From a checkpoint of a small transformer trained on Wikipedia: rotary positions.
Each number is 200 + 40 x the weight over its row's rms, rounded and kept within 0 to 999. Layers, rows and columns count from 0. The size before them is the row's rms in percent of the matrix's.

# layer 9 MLP gate, 320x128, rms 0.207, rows 208-226, columns 0-127
103,202,212,251,251,233,149,210,170,259,280,178,241,157,182,152,114,224,258,187,219,180,132,217,210,200,191,181,189,264,164,176,249,174,200,146,183,229,237,178,193,151,153,158,198,181,175,272,220,165,130,209,140,192,225,271,203,252,145,121,179,258,166,154,260,244,208,187,178,199,264,200,208,143,156,194,264,106,193,230,237,221,167,187,238,163,302,243,201,229,186,254,202,239,207,211,199,188,152,190,202,189,154,125,192,264,177,212,167,186,190,169,216,261,167,225,209,242,206,278,192,108,168,234,162,187,165,202,197
103,198,310,213,202,195,200,287,230,237,261,243,177,199,187,162,189,193,164,190,214,195,164,258,173,189,136,229,183,239,193,252,214,197,193,236,273,232,166,241,188,212,153,193,170,162,235,254,215,198,216,195,250,180,272,174,203,236,237,184,224,199,236,170,235,182,194,218,187,210,209,203,185,304,142,218,87,190,243,201,140,233,188,226,172,265,194,159,203,233,203,149,250,251,153,182,90,190,226,171,237,187,259,181,248,257,196,220,268,198,250,129,269,191,126,253,259,204,272,197,203,135,199,221,235,200,227,250,194
098,210,214,203,204,263,254,154,205,218,225,195,204,221,154,210,188,262,153,204,271,258,122,160,197,228,274,174,241,208,259,156,236,165,266,228,261,247,314,228,195,245,219,182,157,240,250,265,166,240,245,256,192,162,162,232,215,187,228,167,238,266,256,240,153,157,161,180,203,182,165,126,200,187,195,207,149,191,202,259,201,242,182,221,209,221,239,284,262,133,146,175,211,125,209,221,240,229,221,232,175,137,189,184,175,171,219,202,125,180,173,163,183,157,266,215,229,221,200,189,229,203,206,221,209,222,257,266,133
118,218,223,141,261,163,210,121,194,208,297,152,242,209,193,153,224,147,203,234,247,147,193,184,199,264,116,172,223,190,188,147,221,216,243,118,108,181,201,159,152,131,189,203,229,223,162,156,233,189,176,252,135,199,229,230,203,167,275,180,253,190,207,165,203,207,244,181,166,227,141,257,186,213,164,180,156,168,252,242,147,193,223,135,150,190,211,147,158,253,208,198,172,164,192,249,164,162,194,210,188,255,258,218,208,194,171,133,208,160,128,208,250,212,247,189,181,231,260,222,187,104,202,261,190,207,171,216,272
091,145,159,188,189,269,247,145,105,205,162,196,174,168,204,247,189,54,187,205,235,150,194,145,156,196,260,179,253,216,210,236,149,133,192,198,176,127,152,259,160,180,230,239,146,221,148,240,159,240,239,236,183,202,163,246,241,232,188,224,187,234,279,199,153,232,237,109,166,271,202,172,195,192,205,151,235,141,235,121,173,235,247,170,258,208,233,246,237,188,185,232,139,241,222,194,209,258,198,224,257,181,231,228,213,217,169,237,168,196,169,173,185,184,197,263,234,208,206,165,260,195,235,172,216,208,207,168,164
100,175,257,209,209,171,153,191,175,209,198,156,221,184,213,209,136,203,258,130,286,224,192,203,236,276,231,207,241,169,177,109,217,157,223,111,235,81,158,172,173,179,230,187,199,192,224,246,164,148,253,239,234,210,203,240,201,153,174,206,240,139,212,179,170,213,198,197,230,250,223,185,199,163,196,163,176,226,143,169,166,225,194,150,207,272,206,234,228,224,213,207,160,191,268,130,210,119,124,218,246,127,157,199,193,212,223,128,251,176,226,158,218,180,179,256,190,143,233,151,177,177,145,201,295,267,207,191,230
100,183,178,204,180,172,196,173,264,193,201,158,127,186,242,136,203,197,129,188,220,185,274,236,216,253,132,257,318,240,206,164,231,116,242,211,181,240,229,159,210,245,193,171,279,189,248,223,232,170,204,247,196,276,216,167,264,192,148,190,198,220,210,220,279,161,211,214,197,239,233,162,216,147,192,186,229,135,239,190,244,174,182,224,228,119,213,187,231,181,156,183,192,145,220,135,287,178,209,157,174,248,216,246,201,274,207,173,180,176,165,213,255,220,189,172,191,252,249,248,151,167,132,188,155,277,186,164,170
102,228,202,174,240,201,229,207,214,186,200,148,221,160,199,157,177,223,180,213,278,291,230,231,212,200,155,238,175,191,248,135,191,246,198,173,249,132,217,187,255,188,215,193,287,186,186,192,222,105,199,225,157,144,165,207,230,179,148,197,250,177,189,219,233,268,178,193,95,199,217,231,180,223,229,190,212,201,199,233,159,309,245,173,252,167,188,144,194,237,147,133,260,211,215,257,161,198,177,274,129,207,202,171,256,185,196,221,179,228,179,238,258,223,260,305,116,214,255,262,229,245,223,227,217,177,200,181,211
106,192,233,265,188,258,191,176,189,222,240,160,200,246,230,179,219,201,184,194,266,159,189,183,246,253,179,218,182,188,226,155,203,189,137,162,252,123,148,241,252,116,186,248,275,178,223,146,200,236,264,172,274,214,256,215,223,236,116,222,116,235,239,111,215,232,207,184,215,153,208,187,203,220,251,220,120,216,142,234,197,221,253,260,243,196,165,271,200,209,202,223,166,235,251,224,156,231,194,250,178,223,251,168,190,195,259,181,235,211,273,234,263,107,264,173,224,214,165,159,189,154,236,227,181,231,200,170,210
094,190,188,180,190,198,243,201,195,185,223,163,97,165,143,201,126,233,238,174,216,205,222,133,181,247,227,183,150,229,277,194,150,129,146,267,229,232,168,237,167,281,131,257,175,197,207,196,252,193,241,159,193,280,187,158,136,174,204,261,161,252,206,170,192,216,138,230,219,239,166,263,168,170,155,121,119,249,225,226,261,267,164,255,173,199,183,207,234,197,180,122,210,201,242,213,203,171,203,232,188,176,180,210,237,217,209,173,204,234,200,187,188,145,179,143,219,265,177,158,166,265,243,210,145,205,176,216,282
099,276,206,183,236,138,195,208,126,192,191,198,173,234,206,210,177,213,225,219,101,236,225,280,220,183,151,177,211,183,234,180,167,193,147,249,270,222,183,229,132,262,173,139,239,215,192,140,219,213,256,243,219,208,171,164,149,210,270,187,195,193,216,235,183,157,159,151,260,145,253,159,225,184,184,220,251,170,194,263,156,182,199,237,197,188,190,177,229,152,194,221,203,227,220,191,239,156,237,146,168,138,88,168,201,124,182,152,225,228,298,207,213,219,171,185,228,191,202,175,206,237,229,134,173,138,182,169,322
098,226,232,242,193,142,260,238,184,187,145,176,218,145,167,230,189,150,205,212,201,161,271,247,186,259,208,173,226,157,184,276,227,244,169,201,164,211,215,240,219,232,205,151,171,261,294,290,258,166,223,209,177,219,210,247,154,222,175,204,239,232,253,192,199,231,188,229,245,222,246,191,196,229,239,205,205,151,191,206,160,214,291,217,183,128,218,223,257,191,299,160,226,218,183,263,228,245,187,246,203,224,175,247,166,218,253,251,216,285,143,250,257,98,182,191,207,200,217,256,293,159,158,169,226,210,218,212,234
116,224,177,244,229,219,186,147,216,201,209,180,238,193,240,219,211,207,234,203,224,213,136,270,214,174,272,218,156,260,192,199,300,246,140,215,158,153,177,213,207,204,194,183,173,220,184,147,90,152,214,174,169,260,197,234,292,221,223,159,223,171,219,242,237,229,237,173,161,143,221,280,237,236,145,174,168,164,210,169,258,227,131,124,121,192,202,256,184,194,253,137,116,136,195,230,173,186,215,227,202,230,202,152,246,271,238,195,202,223,250,147,191,202,204,173,199,226,148,191,242,196,103,189,256,201,198,184,247
099,218,220,201,191,226,141,216,184,122,178,206,193,146,183,222,214,207,190,246,234,164,162,182,180,151,155,155,259,182,239,217,180,113,176,204,125,207,212,152,156,165,259,235,152,110,216,215,157,223,201,217,258,191,226,185,237,152,263,137,230,260,335,280,226,213,242,154,202,210,209,211,179,195,196,193,223,185,216,154,187,184,185,118,206,225,218,291,150,240,171,262,211,238,239,208,199,204,111,257,229,108,162,171,166,185,210,194,207,229,147,201,149,148,183,211,140,174,169,201,140,208,237,233,135,201,182,199,196
108,248,193,133,227,218,153,185,227,170,203,270,222,164,148,164,204,210,218,159,193,183,215,264,143,256,164,221,84,204,206,161,149,204,126,218,184,244,279,198,209,216,199,153,224,198,275,238,193,170,201,191,223,208,260,224,132,204,219,228,247,228,160,274,230,195,179,193,166,169,240,220,146,232,187,231,161,213,165,205,270,169,202,209,184,226,236,159,135,167,240,252,176,243,220,211,385,191,267,207,263,191,220,193,206,199,188,133,232,258,181,241,230,187,254,222,182,176,186,197,229,186,210,166,149,186,183,248,188
103,191,195,148,285,134,195,226,191,113,223,155,136,140,243,165,176,152,227,206,252,176,226,238,177,199,186,197,191,165,244,148,238,184,232,261,242,216,199,145,264,221,182,195,269,177,197,215,238,218,204,194,179,175,127,191,180,283,246,159,244,162,164,275,150,193,213,155,186,227,190,205,248,235,151,200,202,213,132,248,184,220,269,172,185,130,193,238,176,177,224,167,223,162,210,139,180,158,113,225,124,218,224,174,235,236,235,201,206,212,247,203,230,129,223,256,190,239,141,190,155,213,94,241,224,237,274,186,200
068,186,191,123,217,239,217,185,147,150,176,180,136,187,219,180,274,156,180,187,181,272,230,129,129,219,221,166,252,174,179,181,176,192,171,140,178,219,181,173,217,207,163,210,232,270,183,225,205,142,215,143,202,168,156,208,166,185,213,280,94,139,181,149,139,207,106,232,178,230,177,200,205,233,204,253,168,204,173,246,210,166,217,196,202,75,219,144,188,217,200,269,217,127,185,236,211,212,217,182,252,153,194,197,217,221,182,297,143,173,209,190,230,185,127,216,182,167,178,150,229,241,271,212,160,228,238,246,237
096,225,217,184,238,159,221,273,154,208,212,196,216,196,246,237,262,195,229,266,146,239,218,214,195,137,230,240,187,151,237,192,204,246,242,297,171,190,217,158,260,202,155,195,255,224,177,186,226,203,271,178,214,194,253,258,133,219,226,227,156,176,297,131,150,226,212,149,286,196,221,220,268,210,138,252,235,194,157,167,171,182,188,265,198,220,177,149,223,237,223,225,206,168,226,200,256,239,148,246,233,207,157,127,222,195,185,189,306,217,251,263,233,231,259,185,163,278,205,183,207,208,252,183,251,166,174,235,218
097,225,119,254,186,217,102,244,201,219,184,216,184,116,205,193,180,160,162,188,183,143,194,220,221,144,240,161,190,162,211,240,206,156,231,245,222,229,213,174,167,285,232,107,217,170,281,193,283,175,267,167,149,243,242,222,147,166,235,173,199,227,195,230,228,178,138,169,257,172,197,205,184,226,126,119,157,199,122,242,133,182,249,192,261,229,250,141,247,220,229,197,196,240,187,184,164,214,190,183,221,211,110,206,281,248,203,176,220,180,176,255,192,182,193,173,235,195,186,231,191,163,141,227,221,255,152,202,168
# layer 9 MLP up, 320x128, rms 0.207, rows 208-225, columns 0-127
102,219,167,229,159,149,194,138,221,157,237,182,223,202,218,204,136,197,201,191,188,189,186,204,158,189,216,176,229,226,215,218,145,126,191,197,149,217,199,148,157,209,238,162,197,234,262,193,225,191,207,240,182,289,148,152,161,259,288,172,177,161,169,208,210,226,239,226,260,238,151,295,229,283,270,220,196,187,220,215,194,206,178,231,199,206,261,158,118,141,185,208,128,182,202,150,163,256,133,142,211,188,188,203,196,222,179,266,122,159,164,134,211,97,198,157,220,286,226,247,161,185,237,149,212,200,260,182,183
097,181,228,270,159,208,242,157,241,202,221,112,176,137,276,223,211,184,209,225,150,143,206,154,249,147,182,212,253,190,188,257,143,204,269,165,234,166,251,225,184,164,274,161,221,165,191,183,239,156,201,165,138,187,129,179,216,165,178,221,150,140,195,192,242,168,237,196,237,233,221,203,207,191,185,205,156,237,189,240,195,261,192,134,168,173,169,171,219,125,217,240,233,287,231,192,213,104,181,164,243,128,183,212,226,196,170,206,180,189,172,213,126,218,202,119,232,318,212,188,127,234,159,190,190,227,144,203,185
089,187,235,222,215,169,240,259,205,182,279,187,206,177,155,137,237,207,205,243,185,186,226,258,228,264,132,217,126,236,158,181,189,241,166,222,158,180,238,215,211,206,84,194,249,213,203,199,197,212,148,311,224,286,177,170,199,277,231,172,142,187,167,229,178,144,233,280,169,190,143,202,210,233,164,142,177,192,177,124,178,137,181,269,187,277,227,178,190,200,238,147,202,188,190,263,125,262,209,217,213,152,217,179,270,193,192,177,235,215,227,218,217,179,200,221,270,183,204,231,223,123,170,260,247,206,182,203,189
114,241,186,228,235,127,219,177,266,175,197,223,209,161,243,188,188,139,200,173,202,146,152,139,154,285,303,219,192,174,235,203,219,229,190,194,199,166,254,136,185,219,172,191,200,235,237,242,173,158,206,234,260,158,224,207,184,179,163,204,256,155,167,221,188,250,269,169,208,241,234,195,216,254,249,220,178,161,215,179,179,270,170,149,150,154,319,208,164,162,208,294,193,141,238,191,232,131,171,199,149,277,168,220,248,184,193,146,239,294,186,243,204,261,177,237,198,217,183,125,183,257,212,175,205,210,209,232,205
095,196,213,161,305,154,152,210,153,235,209,191,200,201,193,255,244,186,214,241,159,234,172,183,175,245,198,223,235,116,249,196,209,210,200,161,205,201,152,192,196,234,173,230,190,227,170,246,233,241,222,131,247,144,248,285,222,171,227,243,251,247,218,209,188,128,183,160,212,180,162,119,152,288,282,138,262,201,181,210,257,230,164,232,169,182,191,203,193,154,126,208,179,179,142,189,250,166,203,213,304,196,232,208,211,191,102,225,170,285,131,172,287,227,179,188,219,205,196,172,210,151,223,177,203,203,220,236,232
095,268,274,276,259,147,180,283,212,174,252,214,248,203,224,202,165,210,217,275,202,198,232,166,223,215,198,179,179,183,225,218,156,246,181,201,258,192,270,221,222,291,218,257,188,258,145,299,223,223,196,157,196,182,130,215,196,204,171,171,168,207,239,131,169,211,175,239,202,200,193,167,227,164,269,197,187,197,180,187,202,174,176,166,285,151,125,199,201,269,219,218,231,177,131,168,210,130,120,236,146,259,186,156,240,204,163,174,181,196,251,217,221,225,176,174,119,206,218,200,201,222,172,203,243,163,293,215,137
097,250,201,173,268,201,196,235,177,215,259,124,234,218,178,185,160,291,244,178,176,141,268,217,171,191,263,197,212,181,218,219,250,94,228,258,146,193,237,233,259,229,204,193,258,150,193,223,160,241,227,178,143,238,176,171,200,125,232,203,245,185,166,215,282,206,182,172,178,206,186,257,190,184,196,125,150,170,263,175,229,181,185,233,253,212,175,243,262,254,157,191,244,259,248,134,154,128,172,244,155,153,160,294,207,197,236,215,162,166,196,196,239,185,149,216,218,202,178,192,207,218,247,199,178,281,162,199,232
091,166,180,139,207,216,217,147,200,278,214,187,189,257,159,179,156,197,284,164,249,209,219,197,151,130,193,242,193,174,216,222,270,158,227,228,212,193,160,124,140,196,174,189,155,191,176,182,238,222,194,133,227,187,198,221,173,281,190,146,166,327,153,302,154,163,268,222,183,183,184,187,221,192,198,237,195,171,159,217,178,156,186,309,252,193,206,173,160,113,192,230,228,203,171,138,170,204,161,211,160,151,219,195,170,176,164,178,189,152,163,229,242,209,172,164,186,257,204,163,254,317,207,191,200,194,189,207,230
101,154,145,278,206,196,248,272,169,172,125,173,212,175,169,166,232,184,213,240,226,157,281,252,189,166,205,261,168,228,162,209,243,214,230,219,235,231,230,259,183,225,199,192,215,264,170,138,157,162,210,187,251,165,204,244,240,249,210,196,189,261,131,227,200,172,265,150,125,168,222,181,138,184,148,226,223,241,218,241,173,232,267,172,180,252,136,189,221,127,208,253,217,250,194,185,170,179,236,252,165,243,204,209,222,158,179,229,139,156,145,202,187,278,124,201,197,226,155,178,187,154,147,207,200,261,175,170,100
096,225,270,219,158,126,240,225,187,244,213,248,167,224,205,203,206,251,225,236,250,220,253,179,212,187,198,179,226,252,210,234,194,230,162,276,247,237,205,283,228,244,136,232,179,216,176,243,207,196,211,135,267,168,213,181,219,211,161,179,181,171,172,174,175,235,193,173,241,150,166,222,195,178,201,140,154,208,183,199,282,186,198,235,120,115,227,212,231,220,193,112,274,217,160,241,160,203,197,269,202,253,131,147,194,183,216,137,246,221,227,265,238,288,190,185,185,232,142,253,116,197,137,266,195,225,175,251,233
111,267,220,132,283,237,184,261,205,225,158,271,263,142,169,127,229,156,136,153,194,215,196,155,213,187,166,210,205,188,234,173,262,209,175,229,185,192,113,194,233,221,214,163,217,212,258,219,258,191,169,156,131,161,226,144,200,212,156,177,114,197,153,294,161,164,223,207,221,264,244,178,277,204,164,124,177,216,158,176,166,209,176,248,236,224,172,192,179,239,151,159,205,227,191,216,148,176,232,171,146,142,250,179,194,218,161,154,176,219,205,179,272,215,181,205,209,181,216,197,271,114,197,229,192,281,183,156,202
092,189,175,173,145,216,238,247,150,164,174,197,206,199,250,229,193,257,199,228,219,143,232,202,202,232,199,148,211,232,164,237,188,265,218,198,205,224,226,172,179,187,252,188,244,227,213,277,222,146,175,190,178,166,158,236,185,180,206,250,274,182,240,228,233,229,272,206,186,131,264,195,245,275,129,244,174,170,156,244,160,178,194,223,132,244,157,108,241,300,209,188,231,271,157,179,183,203,216,152,221,220,139,230,200,168,254,188,236,318,223,256,233,252,163,231,204,189,217,275,271,162,189,153,217,211,150,205,244
118,172,204,175,243,228,160,223,187,216,184,158,174,183,191,186,185,179,199,198,296,188,157,192,149,206,160,159,238,256,189,109,242,254,244,135,236,188,134,232,155,261,249,214,157,268,193,144,210,142,114,212,236,203,146,136,116,207,184,215,236,244,240,259,171,217,128,217,190,251,157,164,195,216,189,238,211,220,134,149,201,231,187,206,163,146,225,155,193,148,210,246,226,211,137,229,262,217,247,172,186,184,167,216,133,272,185,109,239,217,223,147,178,215,217,203,228,148,259,196,179,253,154,260,209,169,229,162,180
097,145,223,134,290,214,235,238,214,255,192,122,178,151,223,249,189,184,164,237,210,337,205,138,235,161,162,153,206,192,212,152,221,177,206,250,239,214,199,292,165,181,210,205,177,228,232,219,147,194,170,196,229,192,177,217,249,184,181,173,280,217,241,201,154,253,191,220,209,259,217,219,180,132,172,262,258,207,196,142,240,181,169,184,156,242,195,258,204,177,183,174,237,154,224,230,219,181,255,181,221,165,205,226,288,200,188,150,165,212,126,259,188,185,291,235,153,166,155,132,191,175,244,200,178,250,154,232,158
103,194,223,195,81,200,187,147,170,201,168,179,175,269,211,152,150,235,111,169,217,259,220,174,227,188,199,212,275,207,168,201,232,202,274,191,245,140,141,177,140,160,91,258,141,199,161,179,178,216,222,188,251,144,223,201,182,222,182,224,274,201,141,221,206,220,199,194,187,216,195,234,192,139,165,208,295,234,145,178,148,173,228,196,167,193,186,241,183,224,169,244,201,254,253,158,179,212,152,205,219,198,273,179,187,143,168,150,116,231,176,181,189,174,177,147,122,263,229,165,201,201,181,147,251,246,162,221,192
102,206,261,278,188,159,196,184,233,155,234,124,223,241,182,201,242,229,223,214,242,199,205,180,168,157,221,279,243,184,243,191,121,210,174,260,161,167,170,205,181,220,208,151,137,170,155,196,144,209,226,187,197,175,196,173,167,202,191,224,168,198,265,248,254,245,235,221,162,220,231,247,113,147,173,211,192,263,169,133,215,231,168,220,296,145,174,164,216,222,224,135,225,205,148,232,135,136,296,278,227,177,164,213,262,195,216,149,217,237,198,184,164,126,176,165,204,222,256,131,209,160,241,195,234,216,270,193,234
107,196,169,147,238,213,161,204,239,229,203,155,133,232,223,202,183,220,178,179,245,256,228,197,235,144,182,193,120,165,215,299,178,181,268,202,189,233,269,205,218,225,224,210,231,77,201,269,213,162,175,187,161,151,268,173,169,179,221,152,217,205,196,177,216,180,114,213,122,176,164,209,260,189,148,130,257,268,209,217,227,179,183,213,197,153,190,235,171,221,192,163,196,182,156,227,271,130,209,208,219,187,178,258,171,246,191,196,149,169,253,215,266,129,180,173,150,234,235,294,202,201,152,186,131,245,177,181,158
096,214,206,224,196,185,213,182,151,120,174,226,229,209,233,169,234,261,157,231,238,102,239,194,165,248,197,286,268,196,186,166,224,254,157,213,220,174,246,133,165,182,268,173,259,147,166,180,206,187,263,176,168,192,151,249,234,244,158,165,202,182,198,203,228,200,213,191,258,236,211,196,186,267,209,172,181,256,200,177,133,323,163,177,221,190,228,259,221,197,133,237,216,215,163,193,196,213,174,180,146,229,117,146,221,203,193,270,128,255,251,208,180,210,143,203,193,220,273,241,232,194,189,256,261,196,195,134,141
# layer 9 MLP down (transposed), 320x128, rms 0.21, rows 208-225, columns 0-127
108,218,276,212,189,217,174,141,203,152,217,176,168,239,231,195,162,154,213,231,223,257,211,185,166,191,207,217,150,216,191,239,153,167,235,280,197,180,187,196,100,174,171,185,146,198,268,172,208,167,229,240,124,198,262,226,154,211,238,147,148,127,215,209,217,298,199,192,192,207,218,217,184,233,138,131,122,180,300,202,197,162,137,196,238,173,266,214,185,174,196,162,185,240,251,178,199,228,167,183,211,139,232,254,182,157,166,191,168,243,95,170,287,132,238,236,197,221,241,164,183,220,179,221,175,221,123,196,185
095,189,188,165,160,135,240,191,202,282,190,229,280,209,187,201,168,235,183,222,159,133,253,220,236,204,186,270,258,239,219,192,145,245,220,214,270,238,194,213,166,223,214,211,210,188,175,233,189,273,212,245,261,150,229,171,272,204,245,248,231,211,242,145,215,169,224,196,143,178,238,180,211,168,181,222,186,170,206,265,118,134,219,130,251,137,216,206,269,169,192,201,219,254,228,201,296,165,283,230,171,148,253,160,223,154,168,187,177,210,206,162,227,182,241,192,208,161,307,260,227,155,270,204,175,171,168,214,233
094,203,153,254,217,183,147,258,196,135,257,176,193,162,146,194,172,234,238,193,234,183,177,232,194,193,214,218,165,206,157,214,167,211,198,171,305,157,217,222,171,162,125,196,209,238,196,234,170,210,235,258,199,238,260,195,123,204,177,229,215,224,161,235,230,211,284,110,201,245,192,188,206,134,181,231,190,237,235,237,210,197,237,219,120,272,278,148,140,191,216,145,192,170,211,219,254,199,116,212,191,207,123,252,178,204,191,232,236,185,160,256,124,206,221,218,228,168,234,256,164,195,192,231,320,258,142,212,216
117,193,177,226,223,137,200,195,278,233,171,112,194,139,247,213,185,198,234,126,186,142,254,211,167,153,155,243,204,196,151,134,204,134,187,163,149,185,177,225,157,190,187,226,218,249,179,171,212,209,275,229,241,178,229,187,144,218,266,201,215,228,249,161,261,172,228,180,224,181,154,245,233,217,164,215,97,201,237,131,230,155,160,188,212,168,269,174,170,206,261,184,199,176,185,204,172,214,251,140,136,213,271,160,219,183,192,199,242,195,210,185,253,192,214,269,180,124,237,235,167,258,165,220,253,154,303,187,260
096,170,144,135,199,263,260,223,218,222,116,160,204,219,124,265,194,220,149,215,134,263,126,219,181,148,189,195,215,144,195,243,192,188,152,193,214,220,165,177,183,176,239,199,160,225,137,190,205,215,284,226,159,112,164,182,234,163,234,214,101,170,250,188,242,163,185,182,150,201,155,134,171,237,235,167,207,174,208,171,214,209,197,292,232,190,169,278,138,228,205,209,121,207,181,143,215,207,166,202,234,204,220,180,257,185,195,211,148,244,177,136,272,280,240,210,205,166,213,160,171,235,223,199,177,201,264,240,160
096,184,138,228,198,172,275,229,182,316,225,195,199,133,197,196,254,211,154,220,147,158,209,240,197,198,143,253,195,165,229,198,229,200,170,171,240,250,221,135,254,232,217,204,190,227,197,246,216,189,205,266,216,169,202,242,236,176,256,207,192,109,209,217,206,251,230,278,169,162,248,162,210,184,215,222,190,223,213,279,181,245,206,258,194,161,121,191,235,207,147,217,162,173,161,238,293,212,262,200,173,214,262,148,241,174,161,160,206,158,99,173,212,213,231,239,164,188,134,220,217,178,212,98,226,179,280,202,192
100,211,191,152,115,274,133,242,194,261,198,213,178,182,117,187,116,202,189,219,212,178,192,165,168,238,191,146,181,234,231,265,174,207,129,177,246,194,210,252,187,117,237,151,208,220,176,229,173,166,221,154,194,189,230,207,205,235,290,232,293,228,161,149,217,184,135,204,271,227,162,153,126,171,206,181,177,150,236,111,160,154,193,202,208,187,184,181,232,164,199,231,250,102,265,262,201,152,154,223,195,168,219,202,169,222,208,181,230,172,175,230,191,117,155,225,210,243,235,235,216,213,212,253,208,233,251,154,184
098,277,218,221,127,182,246,268,211,186,230,193,161,174,214,174,232,130,168,206,208,162,184,216,183,224,163,187,302,203,211,153,245,228,171,217,200,223,180,138,163,208,161,199,163,227,229,153,175,220,169,126,195,250,274,251,145,147,205,263,184,215,221,210,192,270,245,264,213,242,186,192,168,256,221,282,134,222,184,192,211,162,209,188,167,124,200,178,276,178,271,237,147,202,268,194,209,279,220,119,182,263,160,231,196,275,204,176,164,189,233,194,174,174,199,136,200,226,177,176,128,271,189,244,174,205,238,228,165
094,205,192,217,172,196,225,179,120,206,222,176,195,276,220,160,188,203,211,229,157,120,196,177,175,235,242,242,209,216,182,150,180,178,213,281,172,198,178,182,210,170,182,213,167,212,238,175,189,226,192,157,175,169,154,199,255,150,218,207,192,164,229,128,166,198,149,48,242,167,187,177,128,199,182,224,163,244,239,215,181,176,254,234,130,174,161,224,203,153,109,158,119,194,151,311,173,111,164,227,212,211,207,227,167,167,145,168,239,142,263,178,168,225,229,165,214,232,188,240,220,120,190,205,191,198,136,193,239
093,232,241,115,214,239,191,165,228,210,181,142,137,190,151,198,220,221,172,222,107,217,224,137,249,172,159,129,167,193,145,176,176,199,202,181,264,253,136,176,227,220,169,246,111,137,240,156,232,162,225,179,224,130,221,207,224,165,184,174,233,144,204,199,106,210,168,255,161,166,135,146,147,150,201,235,184,196,196,237,233,235,169,149,201,189,190,236,120,185,178,217,167,126,242,166,175,189,217,223,291,178,167,159,141,217,125,200,195,257,135,201,214,214,168,210,188,232,207,240,159,231,178,133,151,200,215,163,174
104,196,279,246,188,204,166,206,220,183,202,206,216,163,217,203,162,108,123,223,157,193,230,151,202,217,163,162,229,119,213,221,161,226,180,199,205,179,168,206,187,191,165,191,232,235,195,135,211,171,119,233,128,164,276,239,275,239,145,178,207,154,231,225,241,174,143,205,137,190,180,190,220,142,197,152,225,199,169,248,176,236,178,165,226,135,286,199,242,206,146,207,138,217,160,257,157,197,193,146,208,250,157,127,186,188,166,186,275,126,192,119,262,181,190,147,202,233,196,192,210,149,189,186,122,287,178,167,209
092,229,253,223,239,204,167,247,151,174,164,180,237,153,183,231,165,250,140,152,156,169,225,158,220,167,166,191,227,151,160,219,60,246,168,177,255,222,175,207,256,248,190,159,191,260,264,212,167,235,210,200,152,202,222,244,171,208,251,279,181,186,174,210,125,226,133,243,205,259,161,203,121,190,195,206,251,187,190,163,235,216,155,221,236,168,222,224,242,210,252,168,157,188,187,150,208,162,247,234,177,283,216,261,170,177,215,247,111,192,172,244,238,206,114,226,251,165,196,184,220,210,127,136,192,196,240,215,187
100,274,148,187,256,176,257,193,233,239,151,213,251,173,233,214,178,196,173,209,178,147,164,165,269,177,206,239,203,168,162,227,237,233,212,187,243,136,222,210,194,258,169,132,210,244,260,182,132,188,248,212,257,199,155,286,251,207,278,142,276,176,197,166,221,213,258,45,194,219,216,177,152,143,187,191,213,200,277,212,245,159,234,173,169,199,182,212,209,177,207,228,146,224,194,240,205,213,207,169,219,153,166,194,262,155,226,247,188,217,218,196,132,195,153,214,211,206,204,189,260,133,180,200,165,208,303,167,225
095,177,184,255,273,167,230,151,201,194,178,236,252,142,213,231,214,204,209,248,169,267,220,179,198,148,244,130,256,138,232,144,244,149,257,164,212,191,166,206,194,221,153,123,185,237,231,182,272,208,118,219,293,205,201,191,269,221,227,224,258,248,176,196,247,187,159,266,227,228,181,184,211,244,193,175,269,252,201,211,198,200,218,142,208,211,234,225,148,240,183,217,194,196,209,226,182,224,173,176,225,281,165,151,159,129,213,174,172,188,199,150,252,262,259,215,175,155,156,194,141,266,237,148,263,239,250,221,275
097,223,161,154,227,214,209,156,278,260,243,175,166,197,159,190,181,149,197,200,222,187,162,246,125,164,217,189,234,250,187,177,172,218,274,178,150,201,238,223,211,198,232,224,222,196,162,161,209,245,261,306,219,245,176,227,201,170,159,187,135,199,220,144,170,169,288,129,227,208,176,176,190,169,203,198,119,168,281,255,167,185,158,188,231,233,200,224,182,200,212,152,237,137,136,153,265,249,179,52,171,181,194,182,179,240,182,207,245,230,185,202,212,227,234,164,235,238,180,254,255,211,203,213,174,185,133,212,120
096,225,176,234,191,188,197,228,129,104,170,190,183,183,230,175,237,179,198,273,140,139,210,203,195,158,155,187,182,225,236,228,268,180,175,195,200,220,223,219,213,98,194,140,254,222,165,163,245,175,260,163,204,156,187,178,228,257,145,197,219,102,192,268,214,199,215,258,173,212,160,181,201,151,177,230,268,164,228,172,190,214,161,229,164,100,231,239,233,220,203,227,271,266,238,178,229,145,194,130,233,169,273,148,176,251,143,267,268,246,230,240,213,212,223,189,192,200,239,170,190,176,172,266,198,236,227,127,204
099,190,246,232,216,153,233,205,156,157,185,220,212,179,203,182,214,206,212,213,161,180,174,189,131,236,247,243,270,245,190,118,226,218,176,225,219,180,144,175,189,204,206,158,214,271,160,154,176,207,216,229,268,240,138,177,211,219,187,195,261,190,213,231,227,235,287,180,237,263,247,200,141,156,238,241,132,159,155,175,204,164,203,170,214,210,210,204,280,185,217,271,241,231,225,215,182,303,230,221,175,232,204,143,245,148,195,199,250,219,138,199,166,291,223,233,248,133,156,92,176,222,246,191,192,141,278,247,245
099,213,227,194,175,168,232,181,226,206,149,223,211,174,210,184,178,160,151,243,138,214,152,201,156,280,224,227,270,150,221,204,249,212,188,236,182,190,173,166,210,190,180,194,229,169,115,222,209,194,240,107,215,174,240,198,219,186,156,163,172,262,217,213,204,184,164,250,251,165,174,279,244,222,224,184,249,254,250,209,233,195,185,241,204,174,195,189,255,236,266,158,181,97,202,146,245,237,160,240,211,169,256,206,236,196,250,187,303,204,200,149,175,192,227,170,167,90,74,213,256,162,165,131,201,193,248,213,226